Each number is 128 + 24 x the weight over its row's rms, rounded and kept within 0 to 255. Layers, rows and columns count from 0. Numbers have three digits each. The size before them is the row's rms in percent of the matrix's.

# layer 9 MLP up, 896x256, rms 0.14, rows 256-355, columns 192-255
095:147157130122126106120134111126114152123149161119168148121088132137162119155112118114111092152149123173088129097132061123079144104123149103103127116133094132099082155110133089138120110126113125
104:114082165108131158108158138115120121148166141141091153148144142129159120136156153094083115117135128154132122103104112135145156125123136161110143102120112121152150126141130128122095137125109137
094:091110123138134128102088114054146158140091133107090130109104125123152156142156091140128111114128114142143133113155108133105161158108161150127104072111149137140129109064104098128154129114137153
095:139119112141102112128110143115163123112118101169129157147072099088082150103131083141114147136125171129135160173111145132108150134141080160124158098102145150129097119115092084140099120111137145
095:117145096137156092096124127139117089148169148082181112112129091100147119107070107101129163074152126120151116144133130122143111165092112142090124082098122118117118161145128098122166101100125145
121:144119128111124150089111117111160140076132135143100166160117111100140144098140118140120090173127146123145086140138128152125164170140112116170156158104146140108121134148153118155160146144157147
104:153125149127127124118091130127109174085106143115128177119137126114115124142137083119146108154143100127163097119136141121202145100110098171125151137122134158171144120146152157093127142126124154
108:126084138143178098140082152082153125109135153132077202132149129141128120116124137100120130177118135132123107142087099125157170128099149130164171100139117133087106139123131094114089140122156091
096:099124116119122150086125174108105098147143146164129107110149120097083142102111124137080140106146119112124148101142137131065126113133111097102079107159143120076120096139125107105101137124138155
104:112067185125170111122113133098159107132147147097117123129167101187100119097132118156113076121151159164116101143143164091158158119120100112129098146151144136119148115131134131127118122129127074
099:121137166127161091108107097122107113115105169163161135145169120084149146118100083122122111144118147132102142119103127139152056098125114125127131128115112124129083104120156145132117153117133168
097:121137141100136180162125110136098120115117176074103180128150172128135126153094136120107106141165170106156094120102123134109126133157130131122142147126131145116124139136138146122116115181137171
091:151111096133134161127130138103141130136060125137086128154157124148150152118138126147139155144132129125136102099140099152122177098124116105112101140140131110136113133145124105131127111115139135
097:117106177110095145111142169114111168124093129144110146098182131131131141162089105124137151145146099156133145103086141119134126136115128123128130150129136121088130095064152118096155115115089162
099:097145172129151114149097092109123155121139133123150163130083121136170103137122148137105130126107134116127170147086156128105102136102131115087076126144166157142169106085119148136114153151094128
102:150095127123120082146126122135099157120135120098109110126146132142091113122135122145091147089144126118109163140100145138095137113137107153153121169125097112117125171114166140120120152065122161
103:150145116161111118138148115169126135111096092063173102142131111107131117159129201190120147105113143161156135141118147156132116098114163097111116109128106117136065121129142169146125128178118126
088:150106165132112106084106078118089137166150152144153173099097122129127135158128102118132094115142102130136098140107126095140118164099116132119097163134136164115136115177132127152101113151093150
094:144118122196130098107128125117100150105136162142114129150087123157095106111170104125144157140112146103131108134164158157151118166126129118131153158144118126109162078172153168120147089109170137
096:130146096129106100122127115126099123117122119120161104137128081106108084142134131129085095133138125183143142138162093097120174157116135131114120094097115117119125133158125146109147111102125089
107:134138107123145093117127097115165134141141130103140087115073124140159149091122090126109130113083152095104125134102095100111104095097120086166131128144181126119148153141072185141097097124133127
104:110112125144147153095104116143178162170180149110126141094108140115145138119138121134143103147169105136068146132129112090143114118139141164119102133138177087119141127139111109106132101113082123
099:089132147168135139103159152096124107126086145140135142129121135155102155146129124136145115131118111118107155099124151165125089120104130161116147160144106132046157097103087133118119174167153115
110:113134145178153143141121125102149137136119118094137137136114127116133159139067166088186160156151125094091145149128129108158126135170136136090149153129137108121140090125131121145128174105107099
109:146151116135166140161101153134146159131139162139063130121123182104132123134137119138124137129157131130153179062121119133146135118110155141142119136151123081179135114159149171127130118107187119
101:090121128115172085121117100142151114097174116154135116088163123205125135113143152127141126112095170170089091129152134149113114170079126126137145083085143135129155096166141111162120150125150131
102:159146147128155135124082107097061106114175119128114120167144123135162138120134167142136140162120127091124109103109090133143081126062193131110124112146146139149184111144129116154123121155153099
105:149145074123136130095122128111137131136119082108161124084130104139115119126132085113104150141128097167108156134120135117125118146144091136131144117123128102157133147147191121124100134105113105
097:106124097134146114114167135131115086098101154120082130136129178117119142158121106128114119083117150171125108069118128126111154112112118111103079100181127097112131109130150143110108133153120173
103:123150088156159193147085089148120131146128119139158103151096099152165171127130145129144104139104145139179166109110127112117125137127122177095093122125123104119113141149113112099125136180124176
101:133141135145138136131126122130105134133133130151132061126130143128159152145122138117092108144126110073113172121135156159108141132095144156164123169116110114150132170126135140155144188100113136
091:100120095134152165093141119122155111155162133146150144075123169150135160171128069114126125120150123114115108078129103097068151149131132107132151147153106089106131129138143123092115141117082155
103:105136119078089117152088107132185128151138125071140075122146118126180161118115135124122086157065139147104134157158134116159124129162112108112148163087121122139121109138145133086157156146078134
099:106080110110094120136160130128154094105119107134132119123121086124111149069114117134138164157119178125125130107116145130107125103101139123109135142112084131092113070114136101117118108131143138
109:127109117095119081110127109160116112185130131118147146144155153115099112099088159103125132125129118149154129154132120106148103123116148144104128129125122118125132125094111150156080134145159097
104:126124123118099158175153116128160120144150144172127091102087112134160107149127097143114097135147107128119159124104119141185163162118130091153145128097116152121118113125128126148095109103167122
103:124128155137101117173115158164155122123148138149122133163118162118157161130148163137107127113105118105091137144152110134116109063111202124128141111141135098134120095105182196129173131087135148
101:132122100114119151132077133127085164180128124148160119130146145148120124146132129126131121120123099113133123124141130079083119127140110130108074110136101170157093109092117112100131137127119144
092:100099116142111151086154090072100119105125124149123119153101136160149139101090113141113132123101139118151104105121127121163153096101107147119080109130050105123130129112103110160127146147122143
089:154125162141113083149134109122159140130143164125158096142129161145146126161129142049099131123137113163185086158118119148160151102129135117149141162132125110110146130145149124148114109099087128
103:115176101163156119106164106157162137155151115137138121179138158168114132106152139126117130142093142156102065114089099099113096120186134172094135150160120124135136077165136140148163085128113121
102:153096106106143141139144159141161116127137089102138100141105095099122110126096131079161116126095159118123131135117120132141141136138091113132144150113109135157155121125134144135133121201118156
102:149130159116135108145144141096136118110135146129125169162088126084096106142122094102135135113101146142123110113163148133152161128102109165128103158148120084128153132141116124105148123120117164
119:122075110086143132136133138189146101121159101145122142144108178134153116146114138135178097150093115164145121135121127141126121124103136123126141127124139124090122113113092095153129146133110116
100:109176101129075170098183138154103154139093164113148134127090149149137091149089150130110107179112149177149171126089138130119105131115177149152119090134133139142135093136158108130119120101101138
100:088145093116108085078108132129160147136129090134128129111135152089152117137123114125130134140190177120074114128139182132099124184165171122130125142174135145153142131162125188148128109134116140
099:107163124140157104122125125131105110138140094100155089128122113156123134120144156114143122134113121185156132152152141092094138101156118112082135119151141117193105110126156074118151140133122120
101:136121118203138148097144153135099145113117137134169123048120116137100117132129115126135112099118134093112135136118118193088131162148128135107149093131147142152134118148136144149108140098122142
097:148110121101147148096134087192125099117121119147126139101107162118165133159159120107121123156125160146151118171113108116144156162121078103156146115118093122107100129118166210123108105127115138
112:108142127108108073133154101133136136161162125127130118140146139102086122139104153090131152142122121146127150130108093118153088142123125114121117122136124126130126124110151103132102117140144161
098:115138129121095152147085114074146136128152131099121164149148151101113151159131184135131106101146145105105135133142068103131108127123085173124133175158136098107092140121132169096128126143091170
111:116137161165139089151127088095114164137090109094103155168104121151101121124130192104163109138109100101116113111113107114109113098162146151103106146058141147141118141136144143117130074111119125
098:109152105127173119083125146106106142171193156109129140116165146128092153114108123124119125137130147152133139125124156116137173123143151102118104146140102103152103147160117073110129105141156096
086:137112147125147134133122133147164138106153157155136133113123129078109123155148166161199082151151159127126189121077095131099136135117172090153115133141105144123141138089152110138126118107121109
100:092126093131142174112151137096135101149139103122137102150135150167130077129154136172124144080123145123196133131111118145129117149079120139170110116141148147124118101123118152125110118115143131
103:120148093176131150111079189138137127137166116177180080145115138140111105126141141097120126177135148158146132133101105116150118130100114136080093134148178170173111110141143119141169139090138142
098:139106142112160167139126152134090135111110137121065113137136124144115092134138189073122100162119115107137094123110113128115138160121156151164124063140147131136123170111125149150123129189155128
102:105157160092119119145095165144110130124126194088157091117172149131161128092155143141120130113179195099120166114110116108150144118125138140116135129123131125115148077122134106070130108111158141
090:165096150114129093113126161175141130085149113118131140110118122093128147118113091139080075149095136132123095140164085145147148115124110131097142161155121163112109133153060113142094104117131098
101:163140117147107105105145101147133112134105093094175143130096135185148175113124162132126104136145160143133121115144106132090126127105109128143135102176157149166139129099155109100122129084114104
100:152155100157091118137123148135116119113134144120152114146140147165142115121145124134130111118144109138138142141107150094107158139156125120086143096141126094141178125141174108142127180160131124
106:072110146131108120125176145142180158128110137195149107131128078149104144109134188148141146100143123140128108113133123104150109115142122154082117153133113137122151137151132170137124105127142163
105:123128077117118114114163117150090067149134115120169146126126118128103120147073109140133109128129120143134139123158150132127137166146124141127149136113133141128156112089084143124103114133118143
089:138111102134128129147134111087118207081099136127154080097121157118137137083119144125149098117143131145115133165132140171128121159150138113138131084151136085108108142127105155137104152112097144
095:127115134093164110125114138142084173137076079138081164130115132140124154107150158122131165145133116072165129156149124140150101117097143104118123111121133111157036132154178110154118112154162153
097:086104095105133121037102097177140126149141135145158103121116099126110155156108162137103127139114133165108108175114169107155120112119130125150108129148147172098120125106092096103118127135124165
099:128140174139161158098129170113137141147088118119133099121141118076128132135126146098132138181109159158117202097136181116122113137132115110148128105099144112118148122100124114120134086085105079
099:130121193102106122139195132146111106143149118131116106134095145138165123135105094100106091134107161113105096130118139167094136077134123139131104093159117094113141151108127113145119139087091143
105:116117153097165099143095073157116086114115125096157141160140143139123118137147068138110116145091115121142129116177169135092095106105132128107168122111100103108125138142159092205118126106112140
095:147100137130131151108096146132115185091099113156120125124153143125126139139095150147129127162138155118137130120155124129176125130109124147187130103097136117101107153152127075129145091143086118
101:136129133143120115137068112123161148125131100139116110113127088148180133097080138158092139148135107107148122136158146159143077151144157112112082117143121209134118167147162092134138071167116145
100:131110117109126132073130122151116128123096147142158105096172153124092102151110125179092135125162138107112151101115100123097126202101122112161113151120141109070135094148106133130161073137108095
102:125125120142114164118123159133135094112138161127096145154093124174195111119129135101150131135129111125146141136136118139129119138135134147153124120131121121153084125116159072125123136090074181
094:156112117115144113139127133111132145156122156104142149132125132143157154125132124155142163143131108138091150151152090139147118146101163127132140184113146169136122109120154132119149118149151134
105:149104138119115136143142150120108138154092157139165131104085113144152102140111129124114160115149134160101150119125137122154148157146118123163118145172175103137140122106149139105136129164136115
098:148110114145112110138121182100143117131122069124090146108123104102135107153106151100130191096189141137145126120144128155141131118162156147144090111138093109135129151122133169138134115139167148
092:108114131130154142169127104110113138125096116123086115185129121110115109096118146149089128130158145118114126146105083131107094122137127075091168127119147149085148093129104104110147121119141129
097:127114140110119123111102097130159120160165139145135144159090100098155140121130136174092117124110156126127107140108145061083106091140127101141127150138169139127143037161158184099121123103108131
092:133084160080126078149118151114112151136130143156106095107099143162073132134142143109117161152117120119141138135113143108149142112103121148096126165150150148095113144162151149101152144153132117
095:094119137107121180111139151150113092121088145142195094122136137116118134109107162122098134121115124115078119120096130161132134145124113126144186113139132069136079143161168112121178132158113174
109:104148127107103158155113105184154133123107113095131155133109141129110113172134107092158113116125148132147110126097090151103172151122123162143123124110152136154125145144180137108104128119085115
096:166129136104121116132097120173124137095155080119118113123147118097137138092114114082092088121178090174132176112124163150160142098119152181096173151113150080132091123137127141156157141125105142
109:109106098127124132155150135135146148114126112137108107170106106147137146161143138129122146134063132112124126108121108185127129083123124150087167163095157153156185101094117109156162118118135121
099:109153158165134126123127123103065101139159128138130185133145099123140132123138133129152122172108188193091118107117108082097117120131135125136133090113122134128095120109148140139106138158132139
103:133130111135130130160113129153129115197117099126148146075167063100128141115170167114130133131126096118096139216109137100121164148134122123141134122121080147117114097159143094118114084091148145
099:117165121083134147127128121138137133113115163139120140145150105102126136123129113125098164109147133120107121115113108122098118080101125170145132122134136094127117114123118107167081151129143132
096:114123156072130154054165148158126175140139102138115129116133190121131116110132075114116099135092145114132135122138100122084104148122149142122193129128125101171145128157161107135118161170090107
095:161142102110139150123139119095142146100120113117130100148131113125068140141118137140107127139104145115106112110176129123175160095111132115136099171132149096128091107100115116103143124178106180
106:131117103138161143130160102108121147156143113155120143131109113111149125147148152108103094122137120124139114132137106182155130177113126129123084188133086149137141151148176110147111119158083083
107:102104138109097128115147110137170150115163119133123089148134143134164114139130141134065117127085130146135106108159137100062161158132072155112112137156148083149098130128128128125112126129064136
108:151137159126106147092087155114105150110105107065154132118099120106134120165134091124133181126122125138151132120124120145157121134183070144107137146138147135098108130142152130126115122136133125
096:130112132165144100124143121121149108112123144113139107180125083122112140154133131101131112101074130085143141188130117111139129110172162105109146165143104143092125150147153132097085106140142127
095:125127122147084127134142111107110121167156121103102135094131123117161129118107154150135112113134118080108129141132103089123126124071119094102133126135090113130089103114135145119077124079129109
100:112131080130141137127123090164146137141153140154165150124167154125135119065092157132095164148136107114129141119118118102115113117116151163096119118112083082146130110121162087134103130144165146
109:136089149172088172134100113120155088110158113111132148125117138110063145149139124137133138118100142166103114119119159106146156104160124115102171155118136084141110122100148133128151139119146113
093:127152112144129171148137158103125138151119100140110135095127132125139128141190163121152137126106153103118155114104167079125138102127148112156119115127133128143091097187134133082093089116131136
105:125104142163162115090122126160099127095132137141132172155162126137116145091111106118141151105144104095145099115094126098170136105116137126191123114121122102132108136117128094132123119099132124
112:120152113152132107228106136146114124188138144109124128120146133095097147125145149133112111116082083116151135151113115108105120148085114138090119156117132139164142129094135092078133115146165154
098:148145107152153140147133115126188154145115165145131147120104087135144119123108129121094128122165126099138124160109092128160165125138138153144155114118107107124119137135130125116084101118113117
094:133111085150133121133095138116143112146112117139118133140162100137190138146127114106137145127095098112156139116147144130149121079121143097132084143094080136081110144130154120088089115098108124